From a checkpoint of a small transformer trained on Wikipedia.
Size: 14 layers, width 128, 4 heads of 32 (2 for keys and values), MLP 256 SwiGLU, vocabulary 4905, 3.35M parameters.
Each number is 128 + 24 x the weight over its row's rms, rounded and kept within 0 to 255. Layers, rows and columns count from 0. The size above them is the row's rms in percent of the matrix's.

# layer 4 MLP down (transposed), 256x128, rms 0.263, rows 75-109, columns 0-63
size [ 96  97  90  87 103 100  98 123 109  91 100  95  98  96 106 108  99  95  85  93  94 107 101 103 108  93 100  97  99  92  94  93  96  98  89]
[[149 119  99 121 181  98 112 114 116  98 123 141 157 141 145 174 127 121  94 150 123 130 154 111 117 111 141 106  91 160 111 133 102 124 116 130 117 172 133 174 128 143 134 132 133 159 124 131 160 126 138  67 125 102 109 140 126 139 103 139 106 110 121 105]
 [166 115 147 138  98 121 120 154 148 168 157 103 110 154 180 122  81 109 116 163 148 103 140 138 136 109 122 118 105 138  94 170 132 153 122 140  97 112 134 152 128 151 103 148 143 122 157 136 142 123  72  98 159 103 165 152 148 127  87 106 143 111 112 100]
 [126 107 143 119 113 132 153 119 121 141 159  98 110 134 165  82 116  81  92 136 144 143 147  81 151 136 146 115 131 134 109 142 152 116 121 116 112 153 127 152 116 144 129 143 109 128 120 139 152 115 136 134 120 122  98 125 124 106  90 125 127 124  97 119]
 [133 108 140 150 119 121 115 146  98 106 141 167 161 134 135 163 132 115 156 154 135 158  56 147 116  87 128 126 105 143 134 117 134 114 140 151  88 116 108 127 118 126 105 153 143 125 113 143 103 165 121 129 103  80 130 164 140  87  76  84 156 149 101 139]
 [131 129 144 128 120  98 122 121  83 120 173 156 144 111 139 105 100 113 131 133 134 130 116 145 165 127 163 102 128 131  91 112 146 144 154 117 120 106 154 105 111 131 117 158 149 128  91 152 108  99 154 157 146 146 167 117  99 138 132 147 189 116  81 144]
 [121  71 153 121 171 122 111 127 110 124 121 102 127 189 115 124 143 113 131 132 118 100 194 112  92 146 116 129 120 128 161 105 175 155 123 152 119 157 117 160 124 123  95 147 134 177 136 121 150  85 172 125 158 127 142 122 102 102 136 118 101 164 114 120]
 [ 85 162  98 164 136 174 137 104 138 139 118 101  80 119 120 151 119 117  98 125 152 124 118 147 116 101 118 126 166 100 146 145 139 105 141 157 109 171 141 112 177 123 117 135 130 124  92 134 131 125  91 120 134 111 129 127 149 103 113  99 162 112 145 149]
 [137 131 125  73 120 157  97 132 107 139 150 106 120 115  78  98  76 140  83 118 142 112 113 124 133 151 164 127 105 170 116 135 109 130 136 144 114 107 132  83 109  75 161 146 140 164 151 116 120 125 108 179 169 136 133 164 141 129 116 106 156  89 123 141]
 [142 125  84 161 116 131 112 151 115 118 110 115 114 155 172 137 114 102 148 155  90 102 134 122 132 111 106 121 141 119 105 117 115 140  74 100 158 132 129 143  96 132 179 158 110 146 106 148 144 111  89 153  83 106 118 121  88 147 129 131 117 130 121 131]
 [127 113 120 141 117 163 118 146 114  93 120 159 114 183 105 112 123 114 154 139 122 145  99 119 118  85 107  97 124 153 134 131 120 173 106 117 102  92 107 110 139 151 134 177 123 141 113 118 110 140 154 142 127 114 110 118 127 111 115  90 196 111 175 119]
 [122  60 110  84 113 112 151 127 175 131 136  97 101 121 136 154 115  79 153 153 132 119 135 164 159 138 133 134 158 138 140 157 137  88 109 173 141 135  88 157 104 108 133 111 164 107 184  79  95 106 103 147 108 146 114 152 172 151 135 128 126 166 117 155]
 [111 132 183 118 135 132 117 108 115 125 197 112 128 145  94 133 118 162 134 155 171 121 174  93 109 162 106 141 122 161 130 129 135 139 142 113 163  94 174  89 170 137 151 126 145 116 154 125 146 177 117 126 162 114 124 171 175 116 154 145 125 117  78 142]
 [118 132 136 101  80 163 182 122  97 127 109 139 128 106 136 142 127 157 130 136 102 107  99 112 153 100 118 147 141 136 144 146 116 121 132 117 123  88 151 147 162  89 150 100 150 114 123 130 152  97 129 134 110  76 112 138 139 137 190 125 149 185 198 145]
 [113 113 135 119 119 146 102 141 129 137 107 159 120 118 119 114  99 118 125 159 141 138 132  84  98 115 128 159  98 101 130 182 137 112 166 122 119 129 170 134 148 148  87 146  80 120 145 145 114 132 135 135 140 116 153 123 160 134 133 120  93 139 121  94]
 [112 115 156 120 117 135 129 121 128 138 124 146 140  94 143 142 135 124 162  92 134  98 150 102 163 193 118  98  67 132 136 129 137 129 126  67 131 181  91 108 133 130 123 132 100 156 145 131 108 129 160 129  93 141 108 123 120 121 136  78 123 129 163 101]
 [154 154 106 101 107 128 152 111 116 130 125 142  94 143 141 131 126 129 135 132  85 102 120  99 110 109 110 137 102  92 146 143 135 118 131 122 131 155 112 141  97 104 155 134 121 168 140 141  81 111 117  90 119 152 126 177 110  68  96 123  74  95 156 102]
 [127 116 140 151 123  98  80 116 147 150 161  89 131  88 125 102 124 116 133 145 152 107 105 122 111 129 106 153 149 123 172 189 140 152 108 151 130 105 127  95  92 113 177  92 111 164 124 121 138 143 137 132 129 131 121 140 118 142 153 108 110 133 114 131]
 [119 115 136 105 108 154 171  71 116 136 149 114 113 145 119 158 113 135 129 145 133 133 119 153 109 143 140 160 140 132  87 138 138 132  76  86 113 105 142 127 112  99 137 112 102  96  68 112  73 125 134 144 124 128 153  90 107 124 122 148 111 145 114 141]
 [107  82 130 119 132 104 110 150 126 116 181 122 114  84 129 123 179 125 139 143 127 163 140 146 116 140 134 122 131 106  99  95  95 156  88 121 119 149  78  93 130  90 141 150 152 111 168 136 151 127  76 100 145 102  80 111 131 147 119 124 145 169 121 128]
 [120 114 115 137 129 121 137 183 153 137 168 156 146  85 113 124 104 136 128 125 130 150 112 150 148 121  89 119 123 140 111  67 145 110  80 147 117  73 150 120 190 147 137 135  84 122 154 120  90 165 130 107 158  89 152 124 112 135 149 107 127 111  99 117]
 [ 90 105 114 135 168 104 158  79 155 138 153 133 112 101 121 117 116 143 114 145 102 140 114  97 169 126  98  99 155 165 149 160 105 152 126 125 128 125 174  83 106 118 125 145 141 165 116 145 145 145 116 118 139 115 102 140 172 161 139 149 132  84 101 122]
 [150 105 106 140 174 185 105 129 119  73  93 165 145 111 109 113 100 173 133 104  92 136 122 127 142  89 163  93 120 162 109 153 141 138 110 129 153 116 131 103  96 109 133 141 153 136 145 124 116 130 120 130 129 108 116 112 145  99 119 128 135 146 148  89]
 [161 137 136 125 110 147 133 123 140 157 146 130  85 138 165  78 173 135  75 172 133 108  96 164 101 147 131 124 113 102 134 125 122 128 123 126 100 126 127 126 114 132 123 105 168 126 148 140 180 130 122 153  74 113 122 132 127 113 102 118 155 128 103 121]
 [105 144 153  87 139 142  82 114  98 115 131 125 133 105 130 117 147 182 158 129 128 136 191 120 131 136 140  88 127  82 124 119 148 107 157 110 116 121  96 141 135 110 115 148  62 133 105 100 124 105 130 142 134 128 117 123 130  89 126 149 141  94 161 123]
 [128 125 139 131 106 112 112 138 111 156 156 128 138 165 167 100 119 162 147 139 138 149 159 147  90 128 166  97  98 130 116 161 145 120 153 144 190 148  85 154 190 142 131 145 143 155 122 169 137 113 141 159 172 168 115  98 127 120 108 154 101 121 121 136]
 [168 130 147 126 146  94 139 144  94 114 162 171 110 116 126 112 109 103 123 113 147  91  75 168 103 128 141 102 131  87 128 164  75 139 126 130  80 145 118 106 123 153  92 168 176  92 154 100  96 124 143 124 138  90 150 108 126 159 112 149 140 126 149 119]
 [138 135 151 101 154 110 140 144 123 110 129 136  85 133 155 141  82 106 148 106 111  69  96 134 147 151 143 101 112 124 104 120 105 130 128 152 136  85 158 111 126 170  94 110 151 128 140 134 119 140 176 100 151 149 137 158 133 123  91 105 121 153 101 133]
 [112 106 141 125 103 109 129 147 150 130  89 133 122 107 107 168 105 159 136 158 122 121 158 118 144 128 131 158 116  81  88 147 124  73 150 110 129 159 153 117 170 114 123 101 101 137 124 161 125 128 158  67 159  85 173 106 160 133 117 103 132 142 157 126]
 [125 170 165 139 152 131 138 127 131 145 140 123 172 132 120 116 117 132 118 139 188 174 109 125  98  75 140 154 125 120 160 139 138 159  90 150 144 164 145  69 113 130 165  89 127 131 152 177 151 161 149 171 131 117  97  83 139 152 130 133 133 119 128 103]
 [ 88 151 145  96  91 129 106 105 148 101 148 138 137 160  93 144 150 128 121 132 138 130 123 141 112 126 134 123 148  96 127 131 124 170 156 134 118 115 108 124 113 132 167 134 165 124 138 130 126  65 136 111 127 132 134 105 132 143 119 102  96 122 130 159]
 [122 176 125 117  98  92 155 109 147 119 164  90 141 155 101 172 121 117 126 139 123 149 143 104 147 156 106 130  85 168 134 126  91 147 123 144 105 134  94 106 160 150 122 149 118 161  70  99 127 130  75 115 117 128 133 121 156 177  84 104 145 125 129 135]
 [117 138 108 102 160 115 171 151 107 100 156 138 136 113 140 150 103 115 164 114 131 137 125 120 137 167  94 125 125 127 132 156 131 158  98 166 176 149 179 160 125 137 100 113 164 164 110 112 125 131 132 122 111 171 126 171 146  92 118  97 155 125 152 142]
 [136 188 111 148 180 151 185 102  72 115 145  83 137 119 109 118  77  85 111 135 119 114 101 141 156 136 142 107 116 142 151 116 139 151 124 116  95 136 140  96 147 129 110 109 181 137  69 124 141 116 120 120 159 158  97 113 158 114 140 119 120 142 103 118]
 [ 88  97 100 108  82 122 116 156 143 175 126 132 158  81 178 131 166 115 171 159 128 102  83 136 138 145 116 186 125 104 128  84  95 120 128 135 115  86 131 131 138 139 105 115 116 138 110  95 135 117 142 169 145 144 145 127 113 108 136 132 111 144 117 142]
 [184 105  64 132 158 104  78 165 146 155 129 134 157 122 111 137  88 129 156 126 116 115 160 143 120 153 119 142 141 124 124 122 105 122 117 152 151 165  81 150 125 157 118 106 171 115 160 136 125 143 170  95 125 109 111 106 120 145 123 126 122 135 164 115]]
# layer 4 MLP gate, 256x128, rms 0.194, rows 76-110, columns 0-63
size [ 93  95  90 101 102 104  95 107  97 104  98 100  99 101 117 107  94  82  92 101 115  95 112  93 101 108  93  98  97  98  85  92 107  96  92]
[[ 83 150 114 122 127 148  92 111 139 159  91 152 176 149 122 131 125  85  92 107  91 151 110  86 117 128 160 158 154 140 131 120 116 130 173 128 143 120 114 132 136 116  95  65  95 110  88 134 110 117 151 106 122 119 126 169 150 117 105 141 115 127  89 121]
 [170  77 134 127 135 114 151 142 142 148 109 133 123 126 121 120  82 112  83 129 129 134 114 184 146  99 146  89  77 114  89 107 158 143 122 111 133 124 111 132 161 109  83 133 156 113 102 119 120 105 129 141 127  95 152 116  99 116 105 131  84  88 126 145]
 [112 180 115  90 172 132 138  99 147 159 128 141 155 137 122  96 157 121 130  95 115 131 170 132 140 137 137 114 108 115 146 101 154 122 101 109 143  91 146 133 137 102 154  94 131 132 153 153 172  97 110 164 175 123 121  93 118 178 164 129 129 114 165 151]
 [133 149 149  97 126 129 167 160 112 106 149 148 131 114 168 141 114 101 104 129  95 139 153 164 160 110 145 153 116  92 124 149 124 107 120 140 132 124 138 114 106 101 142 144 142 109 126 107 129 106 138 106 118 179  97 134 104 153 111 134 123 145 112 125]
 [104 111  83 122 134 154 109 178 125 156  97 105 108 167 137 111 113 159 119 103 109 114 159 115  94 148 120 177 112 114 111  78 154 136  95 103 126 119 121 151 143 142 127 169 159 132 101 163 142 110 175 160 131  82 158 129 152  94 125 113 122 169  88 128]
 [175 147 154 116 125  63 152  93 119 142 103 165 152 131 101 132 114 113 137 142 123 160 131 152 133 141 138 111 111 131 128 128 145 131 111 124 149 141 156  95 137  88 148 142 118 154 135 159 101 147 149 152 124  98 129 119 160 139 113 128 112 106 105 107]
 [120 154 161 171 114 171 155 119 133 175 106 136 155  93  97 100 143 154 135 127 126 152 103 144 140 174 166 119 123  95 131 106 108 129 154 109 126  85 167 143 130 167 112 144 121 118  97 113 133 128 163 118 117 141 111 132 123 121 161 133 153 108 131 144]
 [133 134 129 138 112 147 160 161 127 123 149 142 185  94 130 122 136 145 134 120 103 140 103 162 137 187 147 136 129 130 149 113  99  93 145 136 149 126 140 111 149 128  99  94 139 111 169 150 111 165 140 105 144 149 111 108 159 137  89 151 169 165 121 121]
 [119  91 148 107 114 145 141 147 115 170 141  93 103 145 139 122 123 121  87 131 107 150 144  99 100 113 138 117 160 146 122 161 137 178 140 121 126 108 128 130 115 112 152 114 132 135 104 118 125 135 124 145 148 107 141 128 166 133 151 131 109 158 152 137]
 [130  84 110  98 114 158 134 120 163 108 159 133  99 109 129 182  99 117 156 141 125  82 158 164 133 148 123 116 148 121 108 103 114  83  82 143 106 155 101 131 116 110 165 115 156 175 177 114 115 107  95 151 130 146  95 155 142 143 114 142 102 138 134 151]
 [114 109  88 114 134 132 143 144 121  96  79 182 113 102 120 120 170 126 137 123 114 109  97 142 185 106  89  88 135  91 116 102 129 133 135 153 119 131 116 139  69 104 113 116  97 126 129 146 112 103 161 147  83 118 127  77  78 137 111 101 127 140 171 139]
 [117 127 155 171 107 124 109 127 129 147 117 129 139 100 149 154 115 113 137 102 160 129 162 107 101 109  81  73 152  71 101 211 116 148 159 145 114 128  81 123 121 117 111 112 138  96 111 103 156 145 102 120 137 157 132 134 158 131 118 165  85  81 107 103]
 [152 110 148 153 125 136  99 168 120 147 114 130 139 124 134 146 119 109  73 114 116 176 137 117 121 131 189 144  96 112 112 110 103 121 135 116 116 110 158  91 108 130 129 141 126 139 127 137 132 118 145  85 138 116 114 134 101 106 141 126 138 128 113 133]
 [ 97 111 148 112 114 191  84  74 140  73 138 155  83 133 121 105 139 108 188 124 120 141 149 122 171 126 144 143 153 145 117 160 111 157  93  93 117 146 111 130  87 116 162 140 132 100 101 132 108  94 165 118 105 134 116 136 134 130  71  83 152 138 135 127]
 [ 78 124 138 144 126 151 137 118 116 139 122 118 167 122 132 117 162  90 139 142 162 142 133 165 165 132 132 151 108 115  98 119 138 128 104 125 150 113 145 137 182 163 102 108 120  90 128  92 167 165 147 175 131 119 112  88 123 165 175 141 133 141 110 147]
 [119 134  96 104 138 142 174 110  91  91 123 159 139 178 156 145 112 144  96 124 109 143 152 135 146 123 154 124 110 142 112  48 115  95 101  88 134 162 111 148 142 135  99 155 129 103 125 147 119  88 111 115 114 111 139 106 140 113  97 124 122 122 134 103]
 [127 149 131 166 135 143 102 167 134  98 100 170 160  91 182  82 110 141 143  86 115  84 141  76 156 119 131 119 141 102 154 127 134 120 122 132 140 131 138 191 178 162 113 113 121 161 155 124 111 140 122 138 132 127 129 111 159 114 115 138 116 103 136 146]
 [ 94 118  88 122 143 149 124 108 115 137 162 121 115 117 148 126 126 108 115 158 148 123 120 169 121 156 137 139  77 127  87 120  82 134 110  97 124 146  54 146 141  72  98 144 116 103 134 141 115 155 160 125 153 117  97 123 122  85  91 119 123 162 136 131]
 [107 127 119  99  59  96 150 113 163 102 161 141 111 141 115 127 131 153 141 145 110 150 112 154 128 161 120 134 144 143 143 112 111 157 125 178 131 106  74 151 161 123 119 119 101 126 125 143 128 162 104 142  95  80 167 137 168 126 157 147 121  91 140 112]
 [145 149 141 134  92 139  89 165 162 151 102 147 162 152 118 125 151 123 134 121 159 135 105 138 117 152 126 146  98 102  76 129 130 146 113  96 131 127 111 136 117 132 118 100 118  71 125 117 104 110 106 144 116 145 158  99  92  93 129 113  83 148 164 137]
 [141 131 134 126 130 162 129 139 113  98 160 122 133 104 148 132 167 130 120 130 119 130 172 127 150 124 156 152 130 100 191 102 157  99 130 148 149 136 123 122 115 139 153 110  82 120 157 109 104 145 118 163 170  98 101 123 152 134 131 120 115 127 169 178]
 [128  95 148 149 151 132 116 119 116  88 147 117  89 160 122 147 139 108 168 150 137 112 157 134 180 150 134 146 139 136 179 141 130  91 108 135  99  87 134 124 144 143  98 132 155 120 159 133 104  99 175 123  76 121 172 168 106 150 101 118 155 121 131 144]
 [109 134 135 146 149 122  92  92 120 102 124  87 137 138 136 139 127 154 137 153 141 112 144 140 133 169 112 161 165  82 162 125 136  95 121 116 152 121  97 112 104 129  87 128  84 121 173 118 102 151 122 156  99 142 109  96 158  97 112 127 113 136 111 137]
 [138 102 134 114 108 117 111 145 131 124 120 138 128 152 103 117  91 137 162 128 142 129 128 115 105 126 119 156 117  95 173 150  83 115 135 129 142  52 107 119 173 142 109 127 129 122 137 118 135 170 162 138 120 144 115 186 148 107 132 158 139 137 122  34]
 [ 84 127 108 128 121 162 117 131 110  91  96  68  99 154 171 134 136 103 117 156 137 146 130  88 119 116 108 147 141 135 119 100 157 136 117 109 138 131 110 121 158  80 129  97 106 126 108 177 133 133 102 109 128 137 158 157 120  54  89 108 170 127 109 109]
 [122 130  95 134 109 156 123 119 102 140 131 121 165 118 122 124 168 146 140 150 158 181 176 126 122 108  91 160 146 131 146 115 116 135 112  96 114 166  87 111 121 103 146 141  92 128 127 118 128 126  90 130  75 116 113 121 144 133 158 150 161 107 164 117]
 [ 92 110 154 128  99 127 135 105 177 145 119 112 128 111 135 158  97 130 146 130 128 151 129 150 154 143  99 103 133 156 105 168 139 107 151 130 114  96  96 136 147 133 110  83  99 105 147 102 154 150 123  83 104 161 111 119 110 161 142  88  99 177 145  89]
 [119 106 100 107 139 127 131 103 126 130 162 133 124 141 163 131 144 141 122 130  87  99 139 127 179 185 127 134  99 146 124 128  91  90 147 112  97 107 111 185 143 103  80 160 126 122 140 101 111 101  86  84 115 140 148 141 135  85  99 121 119 127 129 132]
 [119 111 113 164 161 154 104 162 111 170  79 141  91 121 176 109 123 154 136 144 123 107 121  92 152 132  78 137 129  95 120 132 169  94 127 108 118  94 117 127 148 151 104 138 119 153 115 170 108 147 114 114 118 125 137 137 125 124 186 135 146 168 137 112]
 [106 152 129 108 107  96 105 117 134 184 121  96 143 150 175 137 119  97  72  67 133 113 128 147  94 151 149 172 123 105 123 148  90 114 149 105 133 132 143 157 158 131 124  72 127 115 121  70 133 143 128  77 134  85 144 158 113 160 154 149 127 119 127 125]
 [128 127 102 161 102 105 138  92 164 118 138  86 124 135 124 151 104 141  34  75 132 115 147 173  85 149 125 132 154 102 134 151 123 103 115 114 139 125 117 112 113 123 100 101 146 123 134 170 139 123 116 127 154 102 119  77 132 105 133  78 108 119 150 124]
 [ 85 130 119  93 127 118 180 136 102 103 155 121 123 166 156 104 172 132  80 148 103 104 125 151 138 132 136 151 122 132 134 124 102 137 138 170 157 128 134 129 112  93 157 111 137  89 105 148 153  90 135 105  87 119 154 141 138 135 106 126 128 173 107 112]
 [116 144 157 150 151 135 128  85  93  99 140 128  72 138 130 111 144 153 110 111 117 139 172 145 129 126 126 113 151 133 118 147 169 115 113 161 128 191 102 138 124 135 151 146 164 135 139 161 106 100  93  76 146 144 187 107  79 116 155 129 108 127 114 107]
 [137  91 115 145 160 151  85 135 165 134 119 119 138 136 144 123 102 147 126 156 119 137 179 117 119 120 171 104 122 146  98 107 101 162 113 108 141 158 103 168 164 125 103  91 171 148 153 132 149  94 145 101 139 100 103 104 105 117 140 140 137 105 144 157]
 [104 161 154 165 174 117 107 107 165 150 137 122 167  76 143  90 151  90 139 162 174 158 121 120 154 162 119 151 125 129 150 139 151 108 117 122 114 144 121 103 156 120 119 120  87 112 168 143 146 193 125 146 150 125 107  96 121 120 123  90 148 118 155 151]]
# layer 4 MLP up, 256x128, rms 0.197, rows 76-110, columns 0-63
size [ 93  95  93  98 100 100 130 118  95  85  94 106 101 115  96  82  95  92  92  87 102 110 113 118  93  85 113  85  95  90  93 107  97  88  95]
[[113 113 122 101  94 113 112 128 131 145 107 102 126 160 124 111 142  91 125 129 115 124 110  98 138 136 170 139 174 151  98 131 157 132 117 147 132 146 117 150 148 102 114 101 107 130 120 120 104 109  78 142 146 127 161 149 116 113 102 121 154  97  68 141]
 [ 81 140 130 152 159 154 137 123  80 120 108 127 149 131 146 115 132 135 132 168 108  88 103  85 150 135 109 107 141 167 160 132 129 100 151 102 103 115 144 138 123 115 146 123 126 133 146 126 130  97 167 127 103 164 127 160 154  87 126 102 124 152 115  67]
 [ 79 115 109 118 129  55 133 111 133  93 109  91 123 177 162 128 143 162 110 151 113  81 163 122 144 159 131 160 150 118 142 133  89 144 113 115 165 152 145 116 132 128 135  65  97 119 118 108 146  79 133  94 102 128 146 135 125 130 133 134 116 112 127 128]
 [111 118 103 156 119 141  92  99 171 176 120 100 163 145 126 123 151 146 146 140 124 137  76  94 112 146 131  80 101  93 102 129 122 145 143 112 123 126  95 171 154 144  93 107  98 114 131 138 140 158 129 143 152  96 109  94 170  93 152 121 125 128 132 118]
 [144 118 124 135 139  92 110 154 116 172 113 140 115 138 158 135 101 123 105 104 106  90 107 132 112 148 153 161  97 122 119 125 126 115 105 141 136  93 144 103 118 103 111 122 126 150  75 146  83 154 100 142 131 100 178 154 124 107 137 123 143 124  71 187]
 [147 164 154 161 123 107 155 121 149 167 141 146 154 130 132 153 132 114 112 113 146 118 157 122  97 126  68  87 116 126 112 123 153 104 157 142 126 158 162 126 125 129 123 157 143 169 122 141 123 151 144 131 122  89 113 142 119 128 150 142 120 103 104 113]
 [120 126 147 101  99 143 114 139 117 164 145 119 130 103  87  99 100 153  88 146 124 128 139 138 109 126 160 114  98 172 116 100 104 129 149 159  94 105 153  79 126  58 127 139 135 153 150 108 138 111 126 178 137 145 136 149 147 121 133  79 145 113 123 152]
 [173 134 113 120 121 115 126 147 160  80 118 121 102 154 117 153 122 178 126 163 125 121 138 134 113 108  96 124 120 129 132 109 126 147 116  97 157 174 132 134 128 109 146 117  99 177  91 136 147 101 111 142  93  82 158 107 110 131 181 119 125 132 108 120]
 [129 123 138 137 101 119 101 156 154 161 160 134 139 145 126 154 144 134  92 133 104 182 131 152 115  95 101 145 107 121 140 172  64 142 170 110 148 130  95 158 121 154 151 139 114 168 120 117 125 129 116 151 136 113 130  75 122 128 129  94 159 110 153 165]
 [113  88 131 148 114 124 101 153 164 119 110  96 157  88  86 124 143 118 116 138 120 106 106 107 145 133 149 116 161 117 158 155 115 177 162 134 112  86 176 158 163 106  90 118 132  63 111  95 138 149 162 113 149 161 151 116 193 146 163 110 111 138  90 151]
 [ 92  87  86 150 116 145 118  70  96  66 114 146 107  98 135 121 151 140 147 111 127 144 159 138 139 122 104 114 163 103  83  90 136 138 111 131 111 143 116 116  83 138 140  98 122 137 126 177 114 119 104 136  99 158 133 120 115 143 122  97 152 141 142 138]
 [131 131 129 112 109 157 168 121 148 103 125 102 119 175 142 135 103 124 110 155 105 125 154 140 161 106 156 151 129 142 178  91 175 129 142  94 154 123 197 114 161 122 152 113 147 128 144 140 136 102 143 114 130  89 110 140 136 173 180 114 157 146 142 136]
 [124 113 137 139 139 131  96  97 132 123 108  84 132 106 152 131 112  99 155 165 122 124 140  60 144 151 140 141 107  91 109 148 150 113 136  79 183 119 152 124 154  93 103 156 125 141 136 148 159 191 133 166 160 105 122 123 139 108 103 158  97 128 135 127]
 [118 134 165 145 114 141 171 151  80 192 162 124 163 118 162 111 136 126 142  83 134 156 111 186 130 154 144 115 130 137 134 108 145 108 144  89 124 138  93 137 169 137 109 124 106 106 203 101 151 117 118 159 100 177 105 139 114 150 158 148 112 130 154 114]
 [135 111 179 106 136 120 119 104 154 130 119 142 124 154 106 149 154 113 135 144 166 106 124 145  85 131 110 136 132  92 150 116 177 114 118 128 139 144 156 158 137 158 102 129 109 131 111  62 173 133 112 116 112 124 155 144 143 152 123 145 116 136 100  94]
 [146 139  98  81 178 135 182 146 155 115 155 153 118 162 118 160 129 148  76 119 138 121  73 123 126  64 170 130  98 115  95  92 110 150 129 101 130 156 113 115 135 138 116 153 130 137 107 129 128 118  86 117 138 105 126  93  96  83  97 131 119 117 124  97]
 [136 119 123  76  93 133 146 124  98 132 155 109  77 138 114 129 105 137 142 155  75 142 115 142 151 171 146 113  83 102  79 141 153 148 104 127 134 142 120 113  79 123 144 126 143 123 127 163 161  78 132 137 149 149 115  99 162 118 110 154 128 177 126 113]
 [164 154 140 121 137 104 143 127 155 112  94 141 136 191 137 126 115 144 133 114 112  96 100 112 134 112 103 125 149 119 159 110 167  98 165 140 148 141 162 169 142 186 142  94 120 139 105 118 116  96 137 163  98 156 128 142 123 156 162 134 139 108 121 117]
 [197 103 119 150 175 138 124 146 145 113 145 131 145 117 148  88 124 109 157 122 105 134 104 126 172 132  91 106 130 103 108 167 164 140 126 183 105 128 123 116 153 165 113 177 151 121 139  70 141 111 143 142 149 126 116 134 109 145  88 154  72 112 143 140]
 [171 150 108 129 118 131 103 151 139 134 142 114 130 186 112 109 161 124 124 150 107 153 124 100 107 131 131 149 139 100  69  95 144  99 115  94 138 167 150 126 114 124 178 140 140  87 121 133 111  84 133 163 142 153 175  99  94  82 110 118 112 154 127 130]
 [105 130 102 107 113 168 127 146 141  92 154 146 112  84 134  99 138 128 159 127 101 116 175 103 131 140 129 137 146 119 172  88 173  84 155 124 157 142 142 105  97 136 165 126  95 137 160 133  99 135 123 177 137  86 126 112 143 130 101  89 152 163 161 140]
 [110 142 131 141 113 104 112 100 153 107 141 104 123 152 144 138 161 145 133 157 165  99 101 136 144 183 146 122 142 106 125 147  76 115 140 151 132 119 125 148  98  91 108 111 168 144 150 120  72 161 123  83  97 118 133 135  98 106  97 133 133  74 107 113]
 [ 67 129  77 120 135 149  95 124 101 138 103 126 114 144 101 158 147  90 152 160 134 136 163 112 128 134 114 134 146 132 159 141 149 148 110  91 125 122 137 119 156 106 139 118 165 145 113 173 137 123 144 100 162 142 133  83 137  69 125 128 125 117 162 152]
 [129 151 153 160 115 100 135 127 131 163 106 127 130 154 173 113 119 139 142 119  94 158 160 136 111 129 154 127 123 116  98  99 140 151 140 145 169 140  89 142 201 143 119 124 135 179 120 139 138  96 160 162 169 118 149  73 103 145 131 136 139 123  78 166]
 [141 102 121 101 120 127 112 105 121 159 114 146 123 162 134 137 144 155 127 139 127 160 104  86 166  88 111 180 141 162 148 129 180 138 103  79 152  62 168 150 126 115 117 122 113 143  95 154 115 144 128 163 131 109 142 133 117 116 147 138  95 103 128 102]
 [144 139  93 141 124 147 118 104 130 115 112  92 156 142 142 117 137 120 120 159 174 205 114 123  91  85 125 166 111 138 108  83 149 134 138 122 124 146  92 159 136  84 158 130 118 109 103 121 122 110  89 135 115 159 130  95 123  94 143 166 114 138 168 139]
 [159 128 153 146 133 113 151 118 120 110 135 114 111 185 100 137  95 151 121 136 102 113 129 109 119 148 109 172 145 117 149 112 103 111 147  84 141 152 158 134 153 121 134  96 117 134 124 177 136 121 149  93 158 105 186 144 120 166 117 135 138 140 117 123]
 [ 83 168 131 136  87 101 125 105 153 117 202 120 145 127 141 140 157 176 122 107 141 137 132 123 141 148 101 168 131 157  91 117 110 107 108  84 122 160 160 127 150 124 150 129 127 124 170 176 129 126  93 148 109 141  98  99 105 104 114 104 145 100 124 145]
 [145 136 114  90 148 108 130 122 139 143 123 123 117 164  75 132 137  98 116 139 110 106  97 162  95 135 125 169 142 108 147 151  89 165 148 114 147 109 137 162  90  87 123 115 128 134 114 143 113 106 124  85  78 129 134 145 119 137  75  84  77  98 135 135]
 [109 114 140 107 115 121 116 130 113 150 142  65 127 127 144 137 110  94  95 108 135 102 110 100 133 209 156 156 156 131 156 144 101  97 139 111 120 132 166 181 151 107 136 139 125  98 106 107 141 111 160 119 141  70 115 171  85 148 154 157 150 140 142 126]
 [133 132 120 150 132 127 149 121 146 102 157 131  92 104 115 171  75 154  71  72 120 124 136 157  91 132 126 140 134  82 151 152 134 126 116 123 181 137 149 120 100 149 103 108 180 152 121 142  96  98  96 127 128 135 100 146 134 142 143  95 110 118 105 106]
 [109  99 119 122  98 136  96 151 149 137 142 148 149 121 124 110 151 174 121 117 140 127 141 160 128 101 152 162 134 147 135 129 115 147 104 143 132  83 143 145  79 118 128 126  98 121 186 131 136 121 102 149  88  98 163 129 121 131 115 116 140 144 114 128]
 [156 146 104 113 122 132 166 110 165 106 117 100 101 138  80  99  85 102  88 127  78 145 145 144 145 112 107  81 135  93 111 152 137 138 119 136 116 129 128 101 113 127 135 113 104 125 117 144 150 130 129 115  82 137 138  94 138 139 121 108 153 129 148 150]
 [101 141 124 110 102 123 164 127  81 135 163 145 106 129 115 133 152 123 153  79 159 137  98 102 102 135 100 153 149  78 141 168 119 104 143 146 120 117 137  85 109 115 143 141 111 131 109 132 130 149 134 139 141 169 137 165 135 147 106 140  91 155 118 104]
 [110 157 145 173 181 166 118 103 157 147 137 135 160 103 122  84 163 106 130 152 145 173 106 102 152 133 113 137 146 114 155 139 133 120 118 136  85 117 117  79 173 136 108 153  92 122 150 137 145 167 167 134 106  99 119  99 116 142 113 103 148 110 197 128]]